{
  "vocab_size": 2048,
  "optimizer": "soap_variant",
  "learning_rate": 0.00739,
  "decay_fraction": 0.654,
  "decay_shape": "cos",
  "doc_mask": false,
  "dataset": "wikipedia_en"
}
Each number is 128 + 32 x the weight over its row's rms, rounded and kept within 0 to 255. Layers, rows and columns count from 0. Numbers have three digits each. The size before them is the row's rms in percent of the matrix's.

# layer 4 attention value, 128x256, rms 0.406, rows 93-127, columns 96-127
097:175121130193111116128129117138092052167123119122098125137107148186112101112114156121159122155106
102:153147132127082128165129126157172121101125132090071118151123125123124067035146098133157113113160
100:110173063124121134124092150122115130092120188150116163120157203114123116130092055120130139173139
101:145112117099150106138194148175127129182136140067093114139165109100175091116152182141100142134139
096:169122158136101115138132134121143155123064164087150146133122121145056164162080142105113102129135
107:088123155094156188135194165090128117113129101129191110144140107123103154061130092081121096093118
093:044151105187087191139082153166138162070121172105158091129171158119155146078129167140115095171138
098:116124166112151066148120146101173081163129092104150113105165110163146104138173131131150146159125
095:101142116160205117121084099150149099181176184124132118133108198112130156131149143152185084122143
108:130146155115146143079123087148119148128141153133160135115104140147179096099151104137081101163105
100:098077091072115109142145068141120128114101150205125110069147106074125090153092104140119098134161
105:099147145128136090151087130140126126140167138100081101136133124116146154155208130099093154190111
101:186136140108161085070075151177111088105051139128073151154135176045106071072118107147198126077193
107:195142124128087092099095163126152140095187105121137144139070126165111072152109096177089159132143
096:194099079064113138145052114178126119246120166150090130124144124118124149078136152106122124173161
100:135135101121152156122163144125069104168138094159102087191129118087114118152142081110183211150095
097:117112140169109119085095198135093169123140139114139137117138195121103104141174069156079160109104
095:117100118102172152138152112144137143111163124116158144139168152136150153120112137146144108091117
096:121125089162139136120185184146098105125137118119140065129164154142129135174099129140124105102089
094:116101082136162137131136069134147108184144154111096134137131083124159084172102070117113165166115
101:163082105122113132189129064151122147138125116171129094058080095150085176136058122147142057090105
095:072152107105091143075158099182120020110131130147105131110128136131149108123121068141144115074084
097:161127077119113076132144111120165114097112202088167169129126085134088146087153132147065143108123
104:172118171127100120114131107122186127229155146131084162131111096127138135153114103136107083125102
100:134086113084131167157089113127137140151157107173115075127112141130168088112098110202154111085141
102:085141191140089138124140125119083103118123070135130103130139131164129166068115138156120099148138
095:152116156148116114126127192089098112111109053140091140146102214115122099106086147078158126177068
107:173118076130104192149149132101121130107151122144197137097078135151115118109101074121134127146111
101:127004158155118098099155106107124130134081104157117151142107130115129138133173094142112078117159
104:143185106141131181072097127170176179118091095178174114125066092168130139141159117147153140116201
100:122159103102111132154169135124145168117141123093146132115131168119120148117120085172097133200147
102:105157114107100168095181126145107108053134151140088128144131131135068132122130106131110078148139
097:083059111127105094113136111158113123157167141114114139154132068119120114116097163145104037128134
098:105130158149138066155203155052189093127091104126108115101090137116166148161176112137111151142165
101:111152169155123134106141159132147184092157105164134098161130115063147192178161166167136116129143